{"n_layer": 17, "d_model": 256, "n_head": 8, "n_kv_head": 8, "head_dim": 32, "d_mlp": 1024, "vocab_size": 8192, "activation": "gelu", "norm": "layernorm", "norm_place": "pre", "norm_eps": 1e-06, "positions": "rope", "rope_base": 54100.0, "rope_fraction": 0.25, "qk_norm": false, "attn_scale": 0.177, "bias": "all", "tie_embeddings": false, "parallel_block": true, "init": "orth", "init_std_qkv": 0.0455, "init_std_o": 0.0078, "init_std_up": 0.0455, "init_std_down": 0.0078, "init_out_by_depth": true, "optimizer": "soap_variant", "lr": 0.00618, "beta1": 0.95, "beta2": 0.98, "weight_decay": 0.035, "lr_head": 0.00941, "grad_clip": 0.5, "warmup_steps": 200, "schedule": "wsd", "decay_fraction": 0.784, "decay_shape": "sqrt", "final_lr_fraction": 0.02, "batch_tokens": 262144, "seq_len": 512, "doc_mask": true, "train_tokens": 610000000, "steps": 2327, "dataset": "wikipedia_en"}
Each number is 128 + 24 x the weight over its row's rms, rounded and kept within 0 to 255. Layers, rows and columns count from 0. The size above them is the row's rms in percent of the matrix's.

# layer 10 MLP down (transposed), 1024x256, rms 0.136, rows 251-261, columns 192-255
size [103  97 104 103 101 107  97 101  91  99 116]
[[124 125 111 152 149  79 115 140 113 117 135 119  69 137 147 169 119 166 155 127  61 126 156  74 161  97 109 137  94 114 114 121 150 139 169 163 107  98 135 143 122  90 135 128 115 123 152 165 145 163 151 111 143 166  84 112 115  92 141 132 122 128  90  88]
 [179 149 130  90 116 133 139 130 101 108 136 144 142  99 136 135 141 125 134 157  84 118  93 100 117 156 126 125 110 132 140 109 134 108 118 151 148 115 142 155 176 118 125 151 181  87 151  48 140 207  94 147 132 127 141 145 170 129 137 149 138 126 125 147]
 [156 111 108 161 115 102 158 135 137 117  89 131 164 112 117 107 164 106 102 157  80 158 147 123 128 120 128 122 146 110 150 138 141 154 134 166 113  94 111 145  95 140 122 170 155 153 131 133 148 168 154  94 188 123 122 117 137 133 110 138 119 150 145 123]
 [110 113 122 101 121 114  97  92 138 145 129 124 132 109 107 118 116 108 115 149 165 109 139 143 144 138  92 147 128 149 130 181 126  83 125 110  98  99  78 156 167 114 160 156  58 139 118 154 125 104 111  95 124 172  94 149  98 142 134 149 103 119 151 133]
 [142 124 162 153 130 116 101 140 102 153  62 123 118 131 147 158 156 133  94 158 118 132 114 133 160 123 118 155 118 122 140 148 117 140 131  91  99 108 105 191  99  87 136  74  78 101 137 149 168 112 142 120 102  74 108 150 124 117  95 132 145 131 135 151]
 [116 151  89 143 134 105 149 115  85  91 117 108  99 133 189 152 149 112 146 102 134 120 140  90 136  95 118 119  83  95 141 130 154 173 156 153 103 107 106 112 126 139 129 125 156 118 121 112  92 101 145 113 111 206  94 147 117 114  95 134 127 105  89 124]
 [146 130 123 110  91 136 114 156  94 104 128  91 186 135 125 125 167 101 165 122 121 150 135 168 122 105 115 110 105 134 155 110 104 125  80  92 146 161 134 157 146 116 163 131 129 149 116 121 138 112 172 109 123 112 131 121 136 160 102 132 138 111 148 134]
 [168 134 108 133 151 108 153 119 153 164 154 129 102  98  95 145 143 109 109 120 156 145 144 114 117 110 178 100 154 106 144 178 108 128 100 107 124 117 116  97 104 142 124 116 136 136 113 100 168 165 124 151 118 124 120 104 118 127 123 100 146 122 121 159]
 [154 159 124 108 165 127 105 122 132 140 118 146 136 106 133 181 115 173 109 102 116 156 100  97 119 111 185 146 141 120 157 136 144 149 114 172 123 117 108 139  96 146 138 134 137 135  79 104 134 157 103 101 130 160 127  96 122 121 113 109 159 142 137 155]
 [152 111 133 128 103 124 102 126 157 138 143 115 139 122 120  93  95  64 150 164 152 116 116 138 150 113 136 102 122 113 129 128 162 110 103 113 156 106 150 122 165 162 122  96 151 114 148 144 172 123 169 107 110 120 149 121 116 119 113 118 154 119 132 115]
 [120  74  88 158 108  88 126 169 116 119 156 151 152 138  91 124 155 158 144 118 103 136 105 110 114  84 132 121 119 179 119 113 122  93  80 151 131 137  84 139  96 137 125 116 182 119 116 114 123 137 107 198 120  96 151 137 101 145 130 155  76 150 166 118]]
# layer 10 MLP up, 1024x256, rms 0.145, rows 252-261, columns 192-255
size [100 109 101 104 103  88  97  90 101 108]
[[140 113  94 130  95 101 138 117 157 150 103 135 108 110 146  88  75 121 162 160 123 122 123  82 155 121  91  96 132 142 130 129 148 122 112  81 126 114 144 120 116 118  82 118 146 147  99  99 121 124 135 132 125  99 106 146  85 144 130 161 104 111 104 142]
 [128 115 118 136 109 144 110 161 168 128 113 161 145 120 140 114 133 141 131 142  82 149 147 145 136 105 126 156 147 154 116 147 141 167 114 165 118 154 159 104  81 169 129 160 148 144 156 102 138 112 153 135 174 125 115 141 118 106  85 116 117 109 106 145]
 [120 109 129 127 115 147 115 110  90 140  88 101 132 141 106 106 141 143 140 114 124 134  98 153 134  94 116 107  82 161 140  96  85  69 134 154 111 112  93 123 110  77 120 151  90 156 181  99 107 126 109 176 133 115 116 178 140 180 134 111 136 140 112 117]
 [113 110  90 132 129 142 139 131 105 126 147 160  94 115 139 115 110 145 121 142 120 137 151 128  97 125 118 111 134 131 111 100 108 162 145  99 132 105  90  96 122 105 159  90  93 148 101  60 138 121 115  99 107 148 151  97 117 141  97  88 146  96  99 137]
 [ 79 122 173 121 130  87 108  89 147 133 153 159 135 125 147 124 123  43 102 118 140 133 124 137 115 131  98 110 140 117 137 163 132 115 130 102 113 105 130  99 104 166 111 141 144 152  77 132 136 140 114 145  99 146 122 135 116 142 104 137 115 143 132 147]
 [119  92 149 167 138 111 162  72 131 131 135 159  76 104 149 179 108 109 154 152 153 148  74  99 134 161 130 126 134 144  98 153 126  96 156 124 136 116 114 136 168 116 106 108 121 106 139 117 112 137  79 145 105 117 149 150 106 110 128 106  94 176 110 155]
 [156 149 154 141 133 166  96 101 110 134  92 145 157 123 125 153 137  84 139 119  74 108 111 162 140 131 134 132  68 135  98 101 105 129 110 121 176 125 134 114 169 161 142 149 126 128 139 136 114 105 130  96 121 128 146 165 136 122 105  84 129 154 150  90]
 [110 125 150 117 130 135 127 119 154 141 161 125 110 105 172 109 145 133 136 120 133 117 164 124 106 107  79 104 153 132 107 147 116 110 149  65  81 124 127 134 172 121 132 117 116 103 160 134 156 120 132 148 126 143 164 126 140 164  99 152 116 138 169 137]
 [132 161 179  94 123 137 141 128  99 104 141 137 137 118 126 116 123  99  66 171 109 100 109  96 113 125  65  77 134 141  81 137 155 157 148 127 129 124 108 131 119 122 116 154 142 112 160 116 143  91 110 131 164 116 141 103 122 124 158 116 161 108 105 171]
 [123 124 125  81  84 136 100 108 106 139 165 149 124  92 130 109 129 114 140 151 139 124 112 129 127  99 126 149 106  83  81 136 125 156 149 170 106 121 121 111 128 120 113 159 135 173 148 179 135 137 137 114 160 115 137 105 117 119 147 112  90 131 210 121]]